Weights of a small transformer language model.
Size: 8 layers, width 768.
Architecture: no biases in attention or MLP, some layers without attention, value residuals, an embedding shortcut.
Training: a variant of Adam for these matrices, 563M tokens.
Each number is 128 + 32 x the weight over its row's rms, rounded and kept within 0 to 255. Layers, rows and columns count from 0. Numbers have three digits each. The size before them is the row's rms in percent of the matrix's.

# layer 5 attention value, 1152x768, rms 0.029, rows 411-447, columns 576-607
085:107134177075118191084156123076130096144220138045113158129106115095128103140152179212134086136204
089:189133161149053153130103114105152146171076096134106074114136132088145202181101135153103103121088
079:102125071112166101084140151155113146163211146078153128055154122129126182067135162079140108149187
087:091160099122186197221112082124152121092201162110138168123139102145142065105119208188134070131131
083:105076154146177062160123112097168137132117172109167118147138138100125118088129123150126126126113
085:140131164112104076140176059174129149088127124169148132080139156143156125137131140077171135147144
081:126093139051140147109114102107170162164149104103127044141119109138116132115136110127164129150161
088:080180143081112112185138149213123130098135137130131121085153190153128196144102174126160118131106
084:174134159117116137142077051143186158100188120113174128066128164062124054101147168087124090129178
080:208136061183113122127087111145093093114105132199138104197148063164082124110148064123188129079151
080:163153125082153119163148123123121110143135168114108088141104116146164133103141130126141118159129
082:117118148163214115095140152123102122136066090111092118110127164133154066163041118075095172132134
084:127110123141129160104174034116112122114171137106084129079178094131170107121157150150126157155144
085:113090142136111143142162095056143112164052125089136126118133093172132099119149188197206148082116
083:164155143110096130118151086105106140077124113110128091142138141129052139159128147090163182097086
082:110138128127114132118175120114089106092112117054194164118125110175108163139162160099056108155135
087:162117142124128108180134117108106186096113142124145133146146128159224127106149080117132114186146
085:110111145141230066082124118115077127084118145081104157111141173160145126140152101179109186166151
087:163058113148130137101089110184149114117215127107152130052112129148135131164118197139162189143112
083:095101178076088141070169122084127139081125110070113093081072120115106130125111103155112111187154
080:090097034143165083160113139166100150099117147106115175142095118129092159061150094118150061176137
084:185117189143135129135125157083113130128093132080135183142084154089129090156125103121149127122144
081:135134147089040103149057127085126131179061155125128169090122108141085175194137100140210151130099
083:121091155100131155178126103100116130091090082107091110136103176167047072112119117138148092088147
086:167144066133094136129163101128141155198149165147137123157175072098144111172110102107137127174162
088:146111175188087154129151136102146180132094090209140097182064090180076102089086047090184094092099
084:203157156056114059128105095133099154077103099203104125193131107094122160142143160138179157164164
085:174125154169129094093165128099188151104147129093086105108149055117184088123127101155100149202204
081:082126103092137140070152116139085133105154120086092155119142094141104102157089151164147165185153
083:118166163200127175112110136088156160065078058175131182144120142119059109178174127124142162067127
083:127141104118161127120127102121102126108091116189125126166138174094093167138181103133185106145087
084:115075146155163097114156139132161182153126122185170084144177188118106126113135074052081148131144
083:077139132174111091119192115102159077077075162180161152137118173106121183106180082124119117110133
082:101090177133103115141123182099178173100040064176153083160088109166005112144146105109129078036070
085:141145109136085132209133146171111122117217161123109173126156107149091105113149243235169117180103
086:121158118149127074155101126112146134153102086131125073180166174134154169090109073074066032114047
085:128142155139113105169087157108151171153112129199158161212100147123131130109173102137136074115148
# layer 5 attention output (transposed), 1152x768, rms 0.0278, rows 411-447, columns 576-607
094:164064133159121117089106136145115131090043161118146159148126157146104122141118133111114104162106
093:162128185117132163068145177137088122096102117163154161191124113074102089088148160149134098182142
093:161154149146087103131114110114160160089137124111173138152179144092106110179101143173107174119121
101:174122143105098157074091160150092131151149118102114169165128096127130170157142104149070125128138
097:194181125094120148198119073131079169148089116103131130102149118121089164214137113084113139145156
096:153168119137151155045112133122106129160136104086117119171112159128111176167135172110158090161061
095:149147122154083138187112145149096110138107152132121155167134128068104166131164154184122145148114
098:147126164128074159112113129123187100178155118112152083079149119165112070124138123152130141113147
093:098126112092120095104165139125146128134151115146101067165116118160120145131158098146167104175067
092:095083131124157133189163097080139110055152160125151134148119099118140112122096099108105125107100
090:126143120121100173161111145136150156098091036118139177148131162070082177124140149140146093146139
095:157115140134090156168069132171191096134144106128137108091128143164154176132138089146112135138162
095:116107096154123132138123161136128127134150144083113145152141082071118144166141156115103111092146
096:104181095076092109102151132153062167084138093130190147150132132132116126134177105104076055072120
089:126132150112152114121069074110197166126150134181064148179062069115121172089114100108126095157136
088:134147096199127100140063122073115140086187117121122070124059133161205140101164104076160181126124
094:127178135152126069160100083136105070167159142143129075112069122134092143124111176167155133126071
095:073093079132107185132105104148152136102122166171116102152101109136115165120116196105095064154106
100:138108189043132146130163122089138132132072160133122167173179122127155163147127073147120105159138
090:169150121086170104172120119111138096100120091135147148166144156177122161112060141107168138159109
090:154138124129164142134121151079111111133173095128108083086166127120136096196174120135108188107142
093:129160101098104099128134125154131169078132121133138150132173172119088153097144133103162140117088
093:066052138154144136108120136059150114139119118084060125185110118186159078117078187141061140156094
095:088185100153123126053119156092135115117092129130153137146198147139135216084147129086102109197068
095:111076184123114180134136146101119077153136097102117106099116151172134082167123146166154123090109
096:148114105108094079096098062141121085155154129076126073129187132138188162128103133139105076139162
095:070138084083087107116145100136103109145109082113128105142170119168150138064163153090169150104129
097:142138137109206143156126111157130126114118129111111193165116103138106161157098162144161154107174
099:113093123133112105130135139105184121123101149151082132135076143094119103161190173123054117120116
101:131124102131129070057156119160097129162121102100101097072181141171183112072134197102105089151172
092:127113128126104154191132163148139112127112052144163120094111114135167063145108092152097170100164
093:118185165120169137203124131102128121112162172124167103135113159128119046105151108174107118186138
094:176124121142145113125086171151079118137101124134158121145147144137134105126159127115106119174161
096:153147194145109101085148105143112128131167116093137090068143131145209139083106106134150155166129
089:128122161116165105103116211133133087134135132096143119083086131167117106056101071101063164166157
096:194152095152125184161080122165054141163155132133139182088126106112118098141104171149133192156189
093:129127122145089114109118124168129097090142126110110073113159084149153111160064086115131180181180
# layer 5 attention query, 1152x768, rms 0.0303, rows 448-506, columns 576-607
108:097110128147096099182131115122120168115074063168115149149046121115104203088184147159069129142073
119:093108153147095136147135099100127141142095103128106182086115095059127189051118165185146070120145
120:171091130129066103151111086075083160125100061152103136119118155130132180089184153194108167139099
148:161073095163103077126124132126135158151133118072122104113104107103133178075112135157138068115123
110:088137133131150091097105160190145155129141142077162161111096114154119095153068103071112067118131
137:128128096091148168142153124181084146182097120121133172116144168158117145177129151113103160185158
095:159153088115178186111131095116116155159141167125136139129147178127140142124102163125123167162147
125:094126136154077104094123163082164087112130141136115115176110123111140136114134109162132127056124
084:116114154112099119174124139161129130084172121158157160129068165172143079170109143106117148187165
122:159117112098177115122129118156105166169093133073172138082122133167136146148072119098145120159140
098:101143128144092121083090181122159124094163131149118172143082130120114134155164106142132153089105
109:144116120089157152123106134222123135128104126100184148070113117179128115165083173095150123143109
098:140119127153129123108105155161133171092095155117187162103052125147123162076086122164149104151104
141:097165149109154131158109137150071118154109172091156106115117128168100107147109171100077172183129
099:078150149133125107133167121096113120149118121122154141118063181111117076167054182150116107141107
108:095124142070130130154124080095160119120117096136133136180148089113176134125169144148146130117125
097:161164167098199140103126142094159165113097175124116184098129116158151132140106148140182172070156
096:141137055176140159097124121109124128154170139129119144102123183144149193095109170150149136137144
094:137121126158173098139123133111179151114060167184140113131099204153156128080063089145165111091130
098:138143142145134111158146124116155111129087131117132131147119114117133138098119111128123151127074
099:104079129155138111162152101130131119087090119127104087088059116169118144112113119187113138166117
096:127074151207142141105117129151097121158118098127081088113109087141122075183134056087136123184163
097:160170161125147084099133080163122124132139083088169131061194123175118070177161086126115103155109
094:084149129140146235112108166077131125173108215066138100128107049069155156055090100088178149079153
099:123087125144145120095156164073159093124146151118099106131116122146164173108127113117084149071108
092:122120091148175163160125081145111121114173136149102137145124082180131159123118150145124135158155
106:101115093159163150123170068083110094154160078099089084203214170134155144149141105118106169120147
101:117141119145153078141120107033168098087142216128113131149112190139174126133088108167143147121154
099:143095150116125167115152117132078208080114127065147109154118132118127109181133138153100068139076
102:134125114114079117088142103115176147110065153139160109100117123122127128134090154160152156083086
105:168070121136125087133156120110136167147104166077093126133082111171113128128103155161110193099157
093:135069165112121121108151130122097152105119080103130170113103129109115141089111138110083071147091
089:187074078119113142072153093218143114139163078118127057074188128135114124140134159141206139208126
108:148107080124092161121105162159056114109128142117154147069170117144080148123156110146173115130122
095:191080136121095124076066114123127167151179110075117134052131135177122147138186157140166130202164
100:115170114115166176146090138125090114163117135116171078088140096146083108118127131135134170151162
099:078111161092096131113136113143091128075127083089136113105127163114144150110080167146117141123083
094:111153111117155209145162109064100117155165137044085116147182116109124150115102112095109118105123
092:080075170140146095141128151102170106126119142117136176148090137134061128130119103150135075154081
095:076152110107110133211117172108126117156124133139122129110099098111130095090143120106109184130201
106:151094214155167076057175077140140091133127142144127111140133124103166133145115187153133179107120
103:198141110122186132115076118062179154099166166128112132087096166115203099078100125126131140127196
097:111162092102131101156062092077131121102126160123121233130159178147171130094162150094125121091138
093:128144131142131104119116177146069120117076219131109178104106091109137099096088122141094117119138
096:108155150115158161182083147128124107173141112142152151094093101127120119151145079148157080146122
098:165159152098173146177105152147175126109152139175146153140130194122112092132125196102139111168141
094:181164167163132116117131136157103107126089161123115142115095081131099118117109165112104134106122
099:173123182127113103131053158127129105129141182105115180168166183173187117076143148110166137130151
095:145122070147119163206109164149128148144100129117111162123065075150078090099128094107103182112100
095:133102115083148154133132159126146102187166147132070133163161089124124127120133171088165084142124
093:109100095122099167083151153159132110206080157057100164124144116084093188137158182124105122121144
092:088139143118140081158136174122115130095117165137128137128139091087173158123137108131135111100060
091:118164096146142170148128115120118154210151125150122099179111113084123156182180124141050148142145
095:048110148108132137078124108093122176109111081054134106104096155149120131122100134102120182102107
096:146125198178139154087110095070083109103176158053152145124147186145149138135128115135145127142129
097:093085130091108165176130151098128101149155123103149141207101110069125137101118138118091135074122
095:144168096080139136122118127134119121082154106077141120064103148177129106156058118113151122114126
093:110154204137171120131097088066099103119173123115105161110116114140141122109080111119109132153184
093:145138097162128085111113127109125123142143143125107119101126101109125148151160093137142115133163
# layer 5 attention key, 1152x768, rms 0.0305, rows 448-506, columns 576-607
091:146148144093074125133110168127056122198126100154184119142106195100122182159081116119101154191101
101:148160143117125145089121131129131140113189118149106128118122195230141063193105175144092187127125
120:142135164116104139108109109136165136065098114138142136098080144183170090122091139103085178135073
104:135124100154143127082151083125126090131156119110035092066154065091140112124211100155164106114152
088:156085132158159028176136106148146185086112143060139113144159135156080087066115079136130102086141
133:133184162101141116111124111119112163076111137136210162157077185134139075110070130089096151131097
082:116180072084093194115094125128121144098126148152165210177078170075175140154119149165135106133138
132:134061110190112139137142138137141127148149093118051070111187055105101189132186115131173134126140
091:163139184102179137163098094085137122086146158109178123087088188170173072120096098104109128190150
109:134197153086147163117092164120114188128134152150201160146066194126128114115083126120078135139136
084:147075150140152127131160075133093083134126114100065047083135068106135160126121111123094146142158
131:131196127045207112113069140103107177096165156144173181176067161166111105170100091125096151125109
130:091159144101189096128142102105082130137150152126160143135131090152103128076072103097112150111101
098:169095152138112138144116108129152181133086137142140175103079183132111125128112138119099131111128
098:163116147100095130109163142059136198091165097147091106133183098134181105108172119094157119145165
102:116135179127152199105122103114183108141191148177138171102093160104121078159112066124134189135078
097:135177118095160135138103088102125106101179126154149083208149167122138158114117133157080166120073
099:082147124084131168189073138156132101129120104128170152169142162097170121110128075091120123108162
089:142146110073174157147134210128108179104103123129121164128126103130091139168162098151111147174085
106:106045146152102115108174097197097113113090094141104132132130152118097148143111134095093143139070
096:118161130163110197129100126133060079127185132161155089143156092119112152156079126098125126110097
104:147164135185112136126069081146098057125081068128105050115077079154124142145118108097106106113156
100:194179106177093144049124127065121144086111168167147025120117162214120159130155188076115137117129
100:118116112151153104149121147096093117127143179121141161188149139151117117136127185167074076071123
099:054097177070102142182104094116145161141111120173134175140077123120126184097140119211168197146089
096:113157131168125171093135083102169085085179148152178096121161138107135093164121216126131152150116
109:109157181064112126131054087087163148141134113161112110154111128137127121089112055134123163137123
104:105133144152126115192147189105157144121146108130144153110189109137184129113146076138147199162153
100:133139107141116053134129099110100142113161154076127132128115117166117159062120115097140075077153
093:117119139113183154069097195137112146104131143147094100132123150100087083175132141104126165136156
105:102151102130167144116156144094122152142157113144107053132144090154128127132158091093091171124137
096:118165158158117172142133055126092077172156157111093093153097143140155164148096161084098120103147
092:131107131144137158144065086129109080134125124104066142108086165133115176097139088148147107098166
104:116158100103181125115120115146166147161119173117105130082104147063134089134105106177086157121106
094:147158145160140193165130101105129083124116118095068055126120138158095109136170086113111100090160
102:163207149089120142121075073087136118125143116147093116164141131116121121178139155161114136122095
098:103071150152119180147104122149113147136173141108101171133070131104222096093104125137134157146172
100:143099129119084111108161169145099117125123115116157148154172157066153083065162174126082151096124
100:069115118182098099154158098114118147081170168107132137068145158121128154140090112204180171121134
101:155115103174126131114081130169183132123095152164101100091128115115104169144154114194156132157091
101:114123158141110206150102118088088060171168102166149095145115159162165149170182125119139151237190
103:103162099082108163151128137050058106069126113099073134172154116138114141133116079202110155122113
108:113137132064081120174172119104125176104072078177143136102145090147115102119141143107107162120089
104:130177099099135111140095092079161188098089168169106118192111056132088145124083085092107123067057
099:139114151141125145152089150155123176113188168164136153139109105133122122155054150115073111179130
102:163095076174185145110105144100186201088145158164150155056143088127118144136117077180196165162132
101:122175105088107091104081134100119147150162118133113133181145082137142040169166185139093131102100
104:178186133124166121208139185078113137093138148088165163138133079136111089096144124119113116122132
095:151185139082095113133068135158110176107136097167107137127182093119149170107088124125120137109133
096:136117158150153166155140066168102145188127098126105151114095182144121146144157163165094109104161
101:126120119154118110148108068145144118075137147157121117111128134103123125097150124132132106113078
110:116096136139103159111109122154047112133098113095077099153102154129121108182109148144065144109066
100:205116183115149148073068195168119111115082101140124112101108165123111138141116117126101126172159
096:144142119096101090119175089132114149175199167147091080123146121141175093115126095146138115100161
097:104076113152168138139111129163099112158105082135094097123143093152107075092162099163043091130161
096:122079137136153117123172137074167134165139135114155169101126104153125142072154099215089172072135
110:143083124105184144132124149153055137109118141080142114127114109131117105127113125167160105069130
107:160166078118103151126130059028134117131189131106117112186149131136126118137086096156201149119111
096:073099172084093144117156074163088113139101048167117129113104145158152083100115137166089141136130